From a checkpoint of a small transformer trained on Wikipedia: MLP 2048 SwiGLU, no biases in attention or MLP.
Each number is 500 + 25 x the weight over its row's rms, rounded and kept within 0 to 999. Layers, rows and columns count from 0. Numbers have three digits each. The size before them is the row's rms in percent of the matrix's.

# layer 6 attention key, 768x768, rms 0.021, rows 419-491, columns 192-287
097:469562544517502496509474496498471473543550527520459539498493467467456518498475454502467487492528512521501514489525481495486512473526468503555512508520517514506521523524547484553504519443499497478508523520527461521488487498499524479493523495506524479478523489472488458473487534473480500446
095:508494513519493482486510549493501523496487509457538452481491522467484464514532453506504494487467514470518485473465541500478479463500481482504483465484460481485439529557469500478480526418530458536486492511480506510440525531518499543542524493491520497471487490504517544528525468503435507522
096:513495507477488535529486421482501462549475474491498515525553433522492505479518512532460466493513462465492462487487499486499466465520474484523504481487512457486524492465506523476516503472500532519494483480532520510517527458486488487476507525466511477474510503498514538492508499516488478526
100:483520505473486512505521485488503488514559480523455491524486520515518469477511469526509509489510457521491482512462512521535518519512538490496510486478542524486524459470495479451485511473495505510527516485511511546520567507505503508547500501450515493486498511487451505544497511475522477535
097:506504515526445512515498547434516494496529472445467492525458504510473490474486555492469489502516512544493485496513497494530528504519500464505494494508511464477500507513529471462510530513461489543484470498457483537477463530515553528493507512496514506534495530488544502485498521527490487526
099:480469476487503503477455505472495511511485473515495489483485475502503556505518452485529478476486511480477489514520527532489520499515525489536478446488523472521488501516507531505479507489510502484484465496509506484537505544497476525501510473517511512501499495481549526516507505475533501492
099:467493486544480506486547520514489481478530505495478498521489461525511492508499532500467504466495498524527500516474490497519576522475507479521461480497508490463473452482526540513467505459516489488525473521531485528528428521505495507514484494500500469487471560530502512524489498497506527529
094:491439451520455497481476535534525468559528450529494489455521598477494474524507484491489555531540530515501487506535535538486455479505540482505426444499495488480499538499522510508531527501483519501515491478513488493529518481490467535508509498491518494543512515491503474474474531518519508484
097:462474481455505506479404477484501502514484478506437485500506489511506513536477532477505515436479477485473468516483476541511506518471468501549526506506489470510494534507488560516478521527529506499488479489521526505504553524432506472487516457483485523515500499517449495487496528518480470496
098:474565509518538469430488469478501513400495514500523492519496511482491500496525482467520510472492508487498518524467467488459431492479447471493511522477496485524538498523500497568513511498494528493507520495505502471522501470509507519578509483503495507490533499480472453446499502553514500488
099:525538467510515501461474474490488527463480502527527467519470555489511488477498527494493513484472518491475466504542496506464576512526542491527462455462506500517525498445521514524498499482478487539488487482510445512524516489525479526486513472475518501504532511470515565502487517485490483507
097:505462494474544467476564458472530474518470524496516526506501492485517500489468573519493503490536481488488469472471492506521536529528496539498484544505516478493475495517531505479471517495519515487502483524484525484531448478496505482494487481453501526507533488470519532494533523511487484477
097:535489494512523512495468463516533462483494526508494495452523497445508492491518494550521499481479513477533575521506500496506525477524481540517489538483515484533513476445462502446536488527477538515487493497498470477510488497514494495515536549473467514535502477523547488484488511470475520498
071:468510505517527476543500511516530518505491485493509559547514508467487513529467470489492477519448509521519511516510459508501506501515521493506490489489484455492468507473493505491493530468487506506501524493502520532513468520547509474512402507505518498474465511498451517508511544446539515522
096:491521568528477486516499517554483542498498455509509508501471480496441530516516517496488497547489514525480488547493546489504418513515489473538512515500494518501489531520547498490501487502467487507521501488516488550467527480493528506514504499483489497525524509519499490528507530497459510457
092:461516540497511519511526527518478504509482522495445507460484498463464424497477499507474473495510468471443479459483497494548469508504450491495534479479465480533495454511465505475515527524506483492518530554459487504472516491496511478528508466454498530525503479511456477527543468539458522452
094:496548499482488512506513496488521498427571515549514539493491492466523475513514527512506520494459476508496487479489475494505509547477529477520503506490532487491488469459510482471498456508504511483496500470525514477519500476523487525538506501523467527482471524503485517469521526476511499521
095:478509499525528522540534482490519481520491499500469539472523493536499492501521499493486497491507541486493529498523499502553477504472517492463495483488509517545555511484459497472441494552511491519503480519491526539513490510511472502500510510525506483520453524490486561534493513489508522516
094:467446498516473501533506498482520534491561479481499503453533519504485516497506516445508502500476502494481470500494489505495491541499548503485451462510514500537522480516555513519470533475475482484538508485507476525536524539544508504479514507520522474493503497519529524449475505511511510500
097:487457528492512508517484492487479488536557502523465518486541493475533527514474465524520515470497475489527520528490446496533498507504474533548502496516470530500495480480472529490472502462528512503517521530501498503476491511447479537565493525468534464450560534508453514519520503537517487502
099:485449534515514491525519492497484500578497503497595526491530530511531508530495491521503495531483509468484516512542494505478526493521554538486501460508499467515553535469487484524502507509490512497526507500464486486457552521479516503521488477527508507497492498434492538496529512483484512485
099:485477501505516501454544509478474481521518510515519506520514529459476490560511499475461460539512482521487497499508504506501483542497481481496468489542496510494491488513524490531492493494499507510474492486520500525503515487522442499474481511524496514520469458484485472465495515477561476506
102:485527477487534496536502500471524495591528518518489495513497479528544490484503512532535520510500498531495517531504455530499472502475512496554539510535478483486511502491457509431436509495477511464504521509521506470470508531457519510483482519477475496489515516458518485527521524503546523482
091:500491464468498497545449509486542469468524473489458512488495496504502553476523542502529523490504509510510495517552483513477488529473505506499516479504504515540531494500530523505489511486511506462532501500464513474475473535450503493508516510495508502518493499476522539501515535500480466516
093:506479505543482516496542525525482517480498496512498483502477451457508495525493536509497498493473467456459512517514477516486502486463469502521492497493491488528546495499488535489483506498468514500507488491517536492444520494524532477506525538474542481510483533487465493506487488517530525498
096:538478464480496498525499510483505501545524496499493480452506477520495480498505435484514522532476484506499528503469497515533456483539501454498491460512480513489485514504464447473476508509536469491493491477467485530452483503466485526496492488464472521455522468534479504510511458507487531524
095:470515571521509537459513494496546537490523505509494492577519471513505477508519459491521528481489503471542517500504515493469450478457525508546437475510477518526513482473518501509513506520471501504519489484454462480515496483483486513517521510461532501512539479506491478488475455516528500526
092:524544480521516470514431524497509510498526491515481489472541507529504530465478480535485476507520498500555528500512486493543455506458497485509503532481518531477522472490488490478525485486502522527528516503470518470461486499457498504535476520485472483493531494572462508511489498521463492451
102:520521501466505492507539501460454475504538504547470509481502504503450504503510528488475488480507513488488479516491505505489587498480453528525500516499485494496524456513492481496495531567523497513524513461491491544516555466475496532517481496463495477515477460494512527482516506497534482512
096:496545509481523499455520530509494499505498517518492487473476479516518544509468517501547512493496504500473497507482505489490485495526479479496510509479487511491501489504514498495506522531455503494497516506492525524498472529419496485461457543502497508466499492440481506530470506509481492575
096:499510487442489510531472474499492514447462546506506526506527477491499449499470517511474496504541468522476481489503510520541537504472477509492503469528502511519513500485516543526524460469452522509516482529521476490514466506543513498531536478477519517520533490513506532523492513519509519532
098:501472514522517500503463497495484522501473503534519475476487488520521511477491543511516526488446493517493522483479470488518518520480472496465522485478491540483488535465554493526507451542507499516507493485476523477475473483493498494522467510497464514492482525487482515523549498518520518519
093:523501520494484514543551445557505505475575489484510517475520528538488516490515485468502472530517505465523517502498488519496479506507519465494467506511493482554524493472507505472513476506505467529512516521494485495464477488497529521500523523483486502513516527513533536457442526508457513508
097:481557479485488506506492482497519495470526477540546465471497537507518456492515507518510501519467505521509478474508514522511434498528484496545469500478482484520512497516534526517484513482500489488489538500507480464510490499548547479500465475479514455477506463465515563504488516515511521459
097:488470506488510504496529508494489519503506523495474508468501566474485543520497552502496473516520515537497529485511530509514504509544521485477479477498503503514515491492505495553464505452471484515508483478462489482492541515487499509529511471515488490522496500490536509495524511487517487521
094:511536458537545537533593501520496502486452469517516487494471508488521508494513487512503492500495501509520484507504513498512463490509554474470462508489520508484526473485527463524504485508517480521484512534467476489491493533508469477495515511496515505497476472504513482522521494498556498515
098:494528507471490499535492522498496484503479499476483536485490534525496500494517469532497476483514520556493470505498484497544528495542496513484468496492514513533484519477512459551509511498509502539501513507507488537551478482535497479514429523452534470507539530504467542532499537550545501566
096:510519530454486491484538506508505524481573503469529469511522545545497510488470472499453524522515530484529479532531516496502461517488479498511505530498486478512469513500483489498497525518465519514527507540474499516495495453511514513493472500517518478524538515488529507467487519497478499490
095:507478461501524454476501504490487511567528527470474506459499464475519542509499546473512504474485500491489510477498543470476461548507496498511541495493522491487522467488508507498514499468483493500503512472498511474519438501497505511550491494490475504477516500484540555528507485538501531516
097:523523477477537516526488521527522502521526526481475477480478463506543480537516549512545548551509504495525490503496474484470502503503496510485492472474499465532479496554485470492449491514466548442516492475484467480482523491481495504533469515473450491531523553484514532474507506540522509446
097:498487497461539484487567523511536520485520523491534512562536557520501460452488511464468482470459488458537523510523519514463490501433524543455492524513506530512526519512465490534508511473529503538528506515509526521536504525505501517482471525504495499526470500502519457500493517491451536492
095:469509500510505471476447523476497506464510506488469502521510580493455509538497523462509483520465517548514457499472488496508518507483492467503501493518505521482523497466493503478487488522552479496501516479519529520520457494553495505539558483530496493527519479553489523470467497479469487531
099:513459550496495538431480469501521478520509511497471548496481533512494520501483459525505482501543515448496525493454507531472507475491493500479512504531514450515474499484467494550551483546519487478474468429529532480489513493499501474493504491493497497518516559502461502523510485460545489471
099:554497539505501504502510499536512534489490493487486492455469529497504523508527482539496530553484515521479497547472519471473504509530460485521466503514468475526552501453488496483497484519478490500448493536522543523492491526557509470517538482530476508459507512488511477535527514514443501490
097:514534510514468502515457510500490511492520515548481480466516536525514457524492503494493479459533537512460513502505521488515526489486495467496537479495499504523492525467524465430483495493506526543510526513512490493481519533570515523518464516494499465507500510497516469477483520510455490526
095:511546523501508498532485460516499511526565514486517514503485457521487456510541520511515478472549485502498556513495456508517550533514482521493525493509492494528520477513505516502489467499470502521533519484499502503538491485512459508483527525494481495506470478485539497502498497481504451512
101:508498502480520526537486495482497536502511527485525501492503534495456512491525488505480518507511490462482478491511515504506482516485475477488510503519506534514411505511503477482524528450523513535505506507459495433482495496527469490512517497470524518480511454442518517477516560528462502507
093:526474467478516499495493494505509500502464494504478534493482489513475528502487498520550502524484485470501522488496505497467468522535527542504490437464501479474483516459473557474533478523463540525498480487520496498546544520499504566549490530479487474519480513473464524519487541516457481510
101:478532492480482445535450441525499480487474504520509495463527484450540475502519465542483494428487489516515517494510480496506535513512488486517547508510495465496496461491553508525511532475497515510505532484506478503454470499519474496530543506490542510503530489522465509507512520521477544514
096:504496452545500485440514482533459474473512512534548483554481490475496505471518507482507535479466481515516474511513506482495459506496483467492483514480506498510501528498510537524476493437507496486509484498507506517526468481499497461460445495507479532502503539490523439537525509495526517497
096:459474553462532526456531490487476537463478505508541514508510517506532529508484506504483521535507484513517469487500512486531451475538498482492528491510510501502469482468490487450536539463514493451485561535530486504451531452541468504472531485506510483484498469516523403499486456511449517551
097:444549494533478489549509472488502508484491508506447498490522453480527504477528470498507487507496499521508566494515500463510446527464496454493478507496457500502554523476527509453498467560460480488536508489453499509535482466516490475512454500508492523486457521510519477525494472509456518529
100:500494491482507539469450502486514491481538510513532504519489493436490471484525504494533484464528519485535507455494496504496486449502532480516467495526473494510468501510477529522493536493494490482499517463483450509465505534474481530490511491501525456476490517506517508533480517479507508540
092:507481534535468506532545504503468484557456497495471517523497593491521511486513522523526485477515509510478515517479455510502504492469467461480491496547537497539500478500524491475492520458490507529488470470492524446489482504532498511469508503508496462495517483517496507449491498513459488532
095:531451493531519500519473495525498496501568490474466519511516533470534466527519509483491487499481502486538485521495510511458437461448499507543545477507494502492484538522495490508437480512482477516515494533517547492492508496469488470460502491503493486499499516489476503478494488509529478460
096:498491533513488489476521511502470491527501513534534506471489521429491548473521500498509499478495543501492523496531526509508490460572525463472498493461497493482535523487496520484508520453503480504531512515517538512499505505459483467482475466492501497486448512458473483502481524500489500522
095:482450521501535513538489506528493475477477493486466489496490496455495547533502494543503499495502492513471527506487515494531490519518488511491499470509497494533530493510479495502465471529474494497516497517473465475502472509522513515523535517500506505486487524511498484480464509487547462549
088:478586496517476514485481486497531524505463521475510464480497534462516442485496505469460464532517509505460495483511502531546483503456522504464423542462508512500512504507485508505502498454496506499524502533502488499547539511495511460488533469485486459497461507440508502498492496512529491492
090:508483488515479509485503534522508515492514440521491499489516507523531524480501516475473500494468498506466471518496475504493515453517550494448488469517521500495523493483535486515493534489483489496492497501486520485488522488465511488494499524519480505472521519490527473482515472543481502513
097:536474468486474451451484523504520474479557513520461506486481480488494507517529495472477494516473478511545475509486515487503526500487521558451502502478490530491495503503495493516520459475527484463493488485488496517538475505508498500546533538475507535522444466533512493524523482494469486485
096:459463498483478481531476519525476510478516509490486536466484498508485508526509496514467471504465452519485491467502515518470489532505520504517536508516504521548480504476491497502521486488454508509485488482510480498510554511487525520509535522469493490516496495535483469476530519468492488538
096:499552518491451523521560502501482498487550515509517495510484507491512494564504466509527511507486485508538542504495536517477503515506526483537458470532468436499498504499476508520467500500496540512532496509538513521476516528499455523551485487478503514503462501494502487512443493544504517492
099:514474476492473480467553467525490503551575505519475514524493537538497528521445488519481526472497516523496480499500481531504462479468502531501541500476522455491498504485495529517501518569522484525533510528559503472545515485478527482488509496524492505516518544458490517506488504506477496472
098:494478505495502474486490486477509509476484507519468475530489505533512490539457439506497520511501498467469472518536478503487549482521499547539485511510487492498546500489461553460536486533509507471502497505471507486470527528509543514497495462495487535510520534492478528507516529516485497480
095:478495507519534543500446532512503503471474503474504447515517441456486483472491515485481522492504509486520502466470475510492438516500558509499462502448452505537511507500532518469507502493491468512486500499500516478524502517485488537548512471510462532502515490505535509512488478524509466510
099:454478488469515503485534453493483486490499519487468512509450456495475509506484479501556471495529506462507474491489510522496509501481511493473536545493469481487523480484508512563499501462497477489493510483524482481500489570519493523519518497512496502506500517539507545521495502512485471464
093:536513509493489503515508497526508484546508503477489515545531523466483544531512462509483521492556496479514490484501510461486556511509512456563553514524483460517515477486523473498505540491504515480491518488526459445497519513505530439495497505482495478507551527476527541501537531523514511526
095:511553512503506511503504491490489494439548489499489462556537463481489488461562474487494494516455516523540531525517491517494539482454491497491489479507481497526544475525496521478496486518506514534522524501496480524469490487469497486473481514535473498479489510526536509492483539506502498508
102:488531485499510451468562494510449512548518506513510512507498531488503458471495482526483530501492519539528492542488495522524521512504460524515487494495512509526489501518525490522517485470511511471488505524489516471496490531477473528511494510512506460502552500510510454541510479487478470538
091:479531482516522516445446550505530526491520513466520494519500512547493519464483511459524481519464493504542515489501509488493487503494484503453476489491501524481498495524474469560510526519465555485506520481473505494499539509461495502507506500510516476509482520491478524514491490441475501496
099:445480489486465493467538519524491505527523533507549531472517563491527487485538499519480501513465523535494515523508495501488541487462482537500450493529521524482543500513459463522475489456473503487515555495463530505456495487482462530534521511508487499502495475487499487495502500490420514528
095:453609526485483503459527550461484481513476487488517504548511508518512486533466473481556495542482496485498497499498524504548499507530519462514478497520518516451502476515497503506501498495476554494462515508504483469525510524530504516493509488509493499484493511537516500522536491494511492524
098:474421518521535530492460465513478520473477523478510525538503502467529479493507551483498512519503515504491499514489476479457487517514494481546502524521543508517484546481500515517519482469492475467533477487524502530503432468520524512490504482501513495514484500469527569515507466529500535476
# layer 6 attention query, 768x768, rms 0.0216, rows 420-491, columns 192-287
097:503482474495494534503488497482501451517497476459523481468506488485505487472491487482474495553483529519528503485458511488515496488528512502499518525492503519485472489502508446517500562479455495470553458468530486486450506485541488491512475466473496498498523482479527519508475475500482513493
101:506443497452511511459516491488521494514532542508480531543475455548533484461519493483495502503517507509475508464449489524483463556557505499490492443563525507470503535458490506544507525482492483461493483476468505463521491508471474475509513510501487536512483453445475524460485510507532501488
099:463493489519537510528490512502518518506562495544487546507517483510503479493505539483496523530470516493516485568546511509532516555480515482491515452488482469504498520488489537510503508476510499508486510490449469470504485496466467504522469543491509430503481495501543485445508511523503471531
097:509524519482510476496503493506430498528480523519512523540463504502461473490511490470507510518518545460491518508506487522519512515488472509485540502511504461493508501440535498481515498518555511494500519504486441442490460527480510481481562478474509462535480503494491508504465480538465478508
097:562514514482515468516470535519453509525475471534492495457544470525537512458488501558501501524510467504478510501512569497517480540502507526510523531496470524497481493545569543554436466502475508532460461516529480490480534495497518506469462496503542506547475496479488499478520502489520516523
098:512511505502490504437490471528504508470538512520546472532454492502505522493493522504503508488492470518502547501520532495500537506473508493482489517493496506492490522490486523502514507461486486518502509466509522516515495505483513500489506488474487474515447527540466489505523460469469492517
093:522511495500478466505464472503507495468493462484496479462473565494495464480518481506511552494455460532525464494502519541483442477544509504477485435486504500490525537513489480503494535474471482480481561523504504510499490510522520442527486526545474451501456490500510468471544511477488481492
097:504492512456475466484492508471515528462518538540460513529489470470479544491470488484497488499508544495502498476478472530507496493490441520474531526519497491479502509503515554531490514523496509505529470497546472472482553508528474526517480501493523509491454477472491483528524460462471506460
101:502501524492531539566503517516499496458468521526501516462463498467499502498461485499536555467483495477498538520541526509478522488495476453477525527501503493510500540528526512510505482502542503520515468493500514513437537513459516521500511522495538531506489476534433467514497439510482507507
098:482559466522491470495471472555504468508519505494508516473483533486530474508467504504500469457484497456510490467499503488514534471515505470472441525514508517498505475510532484558472471480521492504498499504492526490447496524456508499493544462531487491494453478510502461490474504527464473470
100:498506503480497482545517514512485512505486526501528498481551506512454473493537532530502485481496514480483510487534471511495532458538482470503566497495522460530517526517465483519516495507457456547518484427496540541446502478496507526523494498476574483507504451491510491495516529484507510492
099:491474477450500516475474514446544514513482468521512460470527475492492484510527524518502453451438477507465515503530492563480499492514486492531508516532538494513516477476514481521523532533475479478485519462544452525501493522519539499512496523506500515465491455451532507477503491493506518476
098:493523473529532503504521488471511487504467520515476488508498494494501494491497477528486546517495512558526509505478503522471523557529491488501509510498485502489481472493468508502497495457506477470500524480447454471494491444554503524461466535507478479474472513518503475484470488514462513543
097:439524516494506517517473497462480480508519494488492549470523524522561497482516545513510479539495489481533503495533484526483449484507480502492463458512527470499506513525523491490503500476518511459531476500492474507520524509485500468511461472501453495481541524494500522467506528463500499460
094:494497473458470470537496493493485505520452463503475550492489501538494458541454486477497467501490493478470499480504440520504462436534468506535477495528469497477470509462495528514501505471513520468499557459532505511516485515495482534547503496558469502543482495453515509482494468527484488507
096:490487504471521515466495492506529544474551525460484489457492479500488511464480543514441522454523450476515546514525560494503509454513488468483525483489537470507508528497514510505499516499508526479499526491482454506514493475493538535523520478499515501512484520527543517507505522512482514520
097:501527525529473512511533457532542512452493511545511520495463504516539511502528463502498511449533492486460447499530570489471491511452518487455522525521475522506540552501483481517499507525466507506490493532499504514482501478523502430549518508501521475502456518492484499508521541461542503517
096:537523514500526514507519444528498501521501550520513511493521477506522480478486501486494517491503463503469470489470528483518502516451506498488515462431522534528521511525499502463525515502491451500563489508524497473494471503508528519494468485505513476554489490456475459502523554509494483526
097:511490555506523535532493528491520499488518485528499519539495471514438555528526499524494529507476513505489505484483537467517529455468400506492509523472478521466518537491497526511492509463489504526527465517470522518516530472480472507502520519496521472487443508475473503496447476495507507512
098:454487532480540532470484452495526509520504462480512472493478537511527515506491534492457564528499523497505472512484477492520520511457478510487523526525469472488526521495498484481497508522485501496524445504446552457514471485487528490525486455482504493496515514505497500537508502474491473468
102:495498439504502475512556505469471531462527531481517548523510495518473510495470514508509484470498509519514514502547506548499491527499468505470510552497509474555545527548510527447471542494504428488514480505530535493515486536535519468474454540497503514493485480495509516496463481477516472511
098:540522516476544507475464510489496500514541481547507496512500511532457506526489486491483489510532543551489474472470466501487513499460521488487507522494499476452477499466480489486465468509530498531508497478497531491500488512475505534497484508490534526537520497462489469519537514552503491513
096:487540463533494549522479498494499499510497518501475485533480516454518483486506493456529491503467511530498525485506524521483496476487545489489519479482525471492554519497480474482497564525471506528513469502481567502477493498458507491509472528518535515504467469492484512500535529508494529504
096:489501509506476504504517531484552497520536483506452490474510503472478505518518482510483538533488497492501481460516551496491499510488472490495488480464505515491500526513495516504492523499447512517497521504523489474445501488486539474480499479519506503489442488483511484501519495543495498485
101:535488438465544494512503503487475507497491479507541490509538480523495491496512490516482520524534521501541520454503483562457489476504513524530456517519485519507488503485446527515463512487480458457491524518520507503500540478519512466520497510520503520539489505519488489493492521528514484490
097:488527500490533515522496475512511467508527487499522492498512509515507471511489451507529522457477542494480460498490521506480459473538515462502481504468513506476488501482498474493555475459509498507525470486422458512445505487496511507488510496503490481486499462492543523487468526497484484520
095:470488504484479490528453522502458540488480544466488518490478513551463510486523534495521482472531396499473505501426477498495437483502525546568468489479484511452468466476506519474529482507503505497493499507490495524464478499491541530497473495480478465479471456525428498534499500511477522504
099:500594453495485472514511502551513466451508517500484507466494498518488499479495484466486461520506522453475500499506485499507567474484462447501522494461510513477526523495432480515516470502496517501471474503475488487490510512519541519501560513515508556471529486492461538500468498492519474492
096:529508451535509511471489551486504503529485492491495530513522485508540476533477539467523490476492486506482494431507511479549496515498487470466524490522510517470529505518510455501473483538482510502460447525470485528510463531502481482463474446480467509479479498480495482481506484534478514496
097:508558501459488505521503479480500500483514483484500488488497458514530482486489526465474479456462448534519465529528481496520518469490516490476527489482494472513572497511505494540496510511534501488481497500461539515508503497520519464508528504503496487496495430528550473443497485553507507499
097:523520473481522517471465501477476490517488454489462480497473508555471544547495508486480489474500531502494500492530534519490523480464467507474489488556486455501518503481493519462469492507526525525496480512545499529464443497516511472476498497479538486475458519508530507512490474506525480512
099:478498557438505483512504528538531509456483540544522518529503516497473529487522492482499490508511472485504565538511467518500484528528503523487493513521532522506499523505499480459491499475506495516510564489477492553488538527521519510494523546505522453453508511481540437549516490540526534497
099:517529560507512494514480503496563513509489498499467516527509517469512495497483511537499508486526483490499519496469522465497487453495495503502502490497515498491523505514457484486497512479513478495488472503477492510491459511494474488504471485503526506487522465494534491529517496450486522461
098:542519478449504506523513481461512476490503489486510488499502501521530511501508500489497496527512488551511531535499477473497522545496504508539514529520479495483515473489495522527502517480528515484492476522490468506466513500517537484479506498502549444479487500474469498476525492543511518496
096:495526486517514471490538472477461494459488497474481508474448510511483497499517508446524528503483496493530475484513456489468472518443460478512481521542539483470506480456449496500504487504526518515530510490465521502490459524488509526479507489449463495469533500515489494526477492474512489524
095:527537462532530448504473481533472495500498497458479516489528490534512521444505485497492474494460513503482508504464496499455466502486461546513495530510481483462467518509483490539506469503476457531487520477463516501495523522491534536503498482519500483547499498548494532519500510481509536499
099:473556558526436447520517517502510509449487513470501501478513511501530502491494484471516524489539501532504477516460504506481490480523494492495495458517514488508524437548462483556439449507506493517507539518496505516517528528531501504472491451500488491510484470492521513505471509461482518541
099:519486470566477506473515558463500489516515472483527507514484438491465478573499519487505502487521538514557490494464533451502522471535491492509492491499483516488487473479427543453471507498518475512499510534517474522479530505501525528505523526478477468536528466501523495512526510518511555490
095:434518514481495508514513460504499480493519507481474495495462509522510492546512489470527476443544438507522518512436508457514504509506482489498529555487500522504533448492542461460453537505533482530492470507529463536507481509494484449484497510541530521519515450530483474510477501534499481530
098:497518487487478501481532514542509498473479489475509474526511474498463499504469548486519498491514467479502473479499469468517522493441514451508496515506496482491498488534458497515493485466508487492501505497485477518464514489528494545514503510493553471485500525461484471513515505503500540473
095:501537497487513570521474466495495464488500507457531506521517485474465562498492463506515516491502507496519503508491533494476493500520513480446518503457488519524508495537467538483519514547437499538540517504538515462463487477514503448475502516463559494443526483511498498493536494487478494480
098:528479480513484493492531510528491510490513476524486486467528491494539497476509518452525469468495494475449510466512474467486509454507507511533522503495467497532456493485470510516525509532525503542510488474490451477503459505495512473493497529503514533502521558517496498477475536482513481487
100:482497482480518487487504483497453474481518482521529522455512496494471523499490520539539502494463475475481486509531542490541550542504456490511496507461532498514447508470527523463504480495538490479483519479449494507477501512466491475467498499495494523551495501499530457458487517489493481531
100:528512516522535439510481518491479493478482520481492499535550532503473484520545511508526496547471471522497541468533492509510485478469500493510503501505499524481489525482561464506509480505476509517518508494489449489541518526539471490525501493465447508486512521486500494535517487514450508501
098:483500516479439518486486500465465534509528531443457507506494481505526474461525521522464492481494497505502520524563522513521553515531471529466520503526514528477526504469494484535481472505513483492487512526511497454508527533519478534491521397452488463508516468505485511532492507517515486506
102:511492462502492502498476528477501482491459502483469495485496525505491499538543472502504517524552511522501500534488468520511505459506461499518511469507522456500542461511487513536512465497533491488506515488498527477536507525539482527497496527473509532514501476500481504507516514478481547524
096:455470479491493514519462484548519489506539494513489529498502470529502549474561533502456532485482498523521516561429470468501499454553513523507478494505475508503490504515512530502503491563482478478498441539511487488498520523533483509477498486546554510460481460500507483426492489487539466487
098:524477528474504510516487501459475495519513459488479552470484510492480493537494544515530484493490533521450510456537520531515501491526486517517494515451480518478500498484514463529527482441530492529504493528511549461518519474494551522509501475465480467476493477479533507537519492514501507481
098:466503493513471519480533528537418508519524521436517472451476503477526518520502521489481512448510509505540491486496525499551529522503469485463457506481510487468513485516509504486505504469505533505509469463557506520520500535439485476481465513488461538528486524506515513515532497493486505487
100:442511505540518509520505506467469450502477476528494470466488489526481499500441488479484545494506475545506508468529527486477478512476474478524483457517487507497523476536537506470521455477507542516487528497534499517521454475560480508523527532490443542496446533472484478494490496509460492496
098:501482494528523517484508582539504484506476512519500556475439468532518487497515508543500463499485502437482526572486474540532467519515498492476483474488498545499517500466511514478480535476487527487504518514498483443490471485480462510436492542496464506497477467474507495524472501542522501500
100:538496485549484483499454537522512505477527511475486482490494522469475498497522473500510508503488539508501510511492516446481512491483520455476480478505500545521472458487510507529508492464502494468508536519490537472523469512455490532531491506513505491498495553500527464507501475498476516558
098:531558505520518513509501522541545472486496498511456511516544520493512464488490522520480487529440482506521492515493511496528462456564484470514506508468532511511515476508492519548530484507486470497528467466495499514518475499524463499554493526467509550516503485455566496543489526481490514492
098:526448508488493525496477496474509453473498487499504505496509493481507486483500485499486535491532468509512500499457472461470494535504470495515491499491516514489469497433499518539494499477494551472508498513494481536493504498467475514462498536544489468523470519537491464463518483452541477536
098:480532507509516474498467457479552487538490473496544490543517528488489506509513525516465531519490523481518483509555496494498496507499520475490498515544441517519497528473523482493481468516471529505496536536531523471530500526506531480501480508535513517509504515467448471454490502453521537460
099:507498521500516483491497499504433504493505466477489491512472492518481528534514511470532520470486565485535503478509530488507529487455490477475489539495500453464496487477455491502491527494516523532503480516508521508529499493471481542531497512542466501521482484480457468473499479521442492523
097:492518557511503459472501505511562532519502518486500502507465523481532495541428454512498464511500506471538503461459531532505512496489516508483511515538527500526521478513488506492514509469504482482485514436505498506488493500534484524502504513454505522465537518510505467505513513488518461478
090:513502526480528530445535500465488492473501472514526537540506512527508469489501503493527480535488501501475504535480478529485463499505512437489518535493464532500510490486479470555465494488483546467476486496466514491508486498528524458540536523493520473507484525503543470516475522536457526457
095:520537512488492470528480481465465492519544495434512472489472519485510532521506469499494491460496471471553433496510478486462485491455471482467486523453522499539459492488472511459485498486503496527486515459524507488530481523538525523500483529511458494482499493529515517522470501482470503444
095:487474519460504516513518508517510455509514486473481511480474471506506457537464562487547488504502519500493547536474460473496479479481497512469525520502521504524511477536529546534511515527524538518477517486527477457492534492517512498488550513503550496449472493482475558503468462484514498493
099:517495488478526488485517509520502521446480507462474445521491495484471545514429485512494505490467518497528538519503527528490471501492482521521504524505455490437491476483480508507498513489499473507482508510465492507491504452514481487501501476529500512497484501500525505491525526473500505524
101:509431529530523461522554441488512526474544493480506496517524527507481514514501511496515504509412488499464504485494541517543510497516528541465496530497497483548478499457482537482475533486524518507501511487507495487521560541480520555495522511541473453516491512491477515453521504497474476518
098:484497513477484495497498492492531512492462517500503500502497513473518489470533471465512494499498498468445521488511485481456563462542507493498536480499512517493481484487485481488481505506469510493518503524479458464540507457452528553503534511505481507492489471461496548461521517477497533520
096:462444506539476498493480513535479530493507506493496541526489474496441455516537492508496528470483501503543516469499514491434530435478489443491506457480491462496499510492523510498472510495462484511470521490518549505506506476523488477504518554499485517559507447497496469478508489526501540512
096:469474468491488486508526486517502514476511506497480522497490522491470532484524527481527524519512527486452509475506450520479500497517507516495492452459503507464483473467505495489462480473488481518503505472472473493530472514548491466454519430470525495467486494538495491502538506489480475494
097:508512465496502468524496494487501475505497538463501485541449506490498498479497508495557539541491501513492472440528469464522539481516517517514521558500497558479510481475502496501487501517534494537485507501496534478484510502498507475500522534461548507533522479469500523477508499481505502522
098:511510491469485512494512491505482483468525499552514480520502487516531522459488483522493533505478521495516504530496492520487502475470502512489522579473466493475470503498502518461517492527491535520542498526491533499525495540494519559468496480528495478524518514471495469500511498503493482456
099:509528505486503500493551473478476468493545471469508479476507471512467493470519479490483516465480476523543482519477499468494532506577499485536490485465470488461529520512501444512461499494521531507513528549493494526530494535510524539519526520480466511533478516468491510491512502530483485500
098:475461497508501512497447547534532486491491564494503476500499518504534543513466446550517508501514514504480489532508566531503527530499532491480546501496456491514472516497472497486530505495509439475558472499505489461535506492474495484501445516459499529517504510510506481511515539486470485511
095:462456476472456474493511561530507470517508483481506518496519552490472520490491500500475521480528521487479521539500476494468518524478484482464458462480515497452496500501489535470514535507510526502582522458515494469480497508499521518534473507483514516520482519479488460463547452522476525508
097:511547489459507466494530506428499509504506486483516501534473521526525464489484494450471532522486496506515519533526451504437499490498504508512502489492507456478507493490497497490499451510550450525466479492499501482547488462535507481536494501491512477515487471527504534503507485516478544489
098:518533507519490500476446524478561493460473445497561529481520469474517512443513505528537512442519476526507515479542502505477500424552498547543517520537487515501498509507443543551502501488508529493517470516502494544461503504467534489486455466502529488538522454493534464525507509513497503509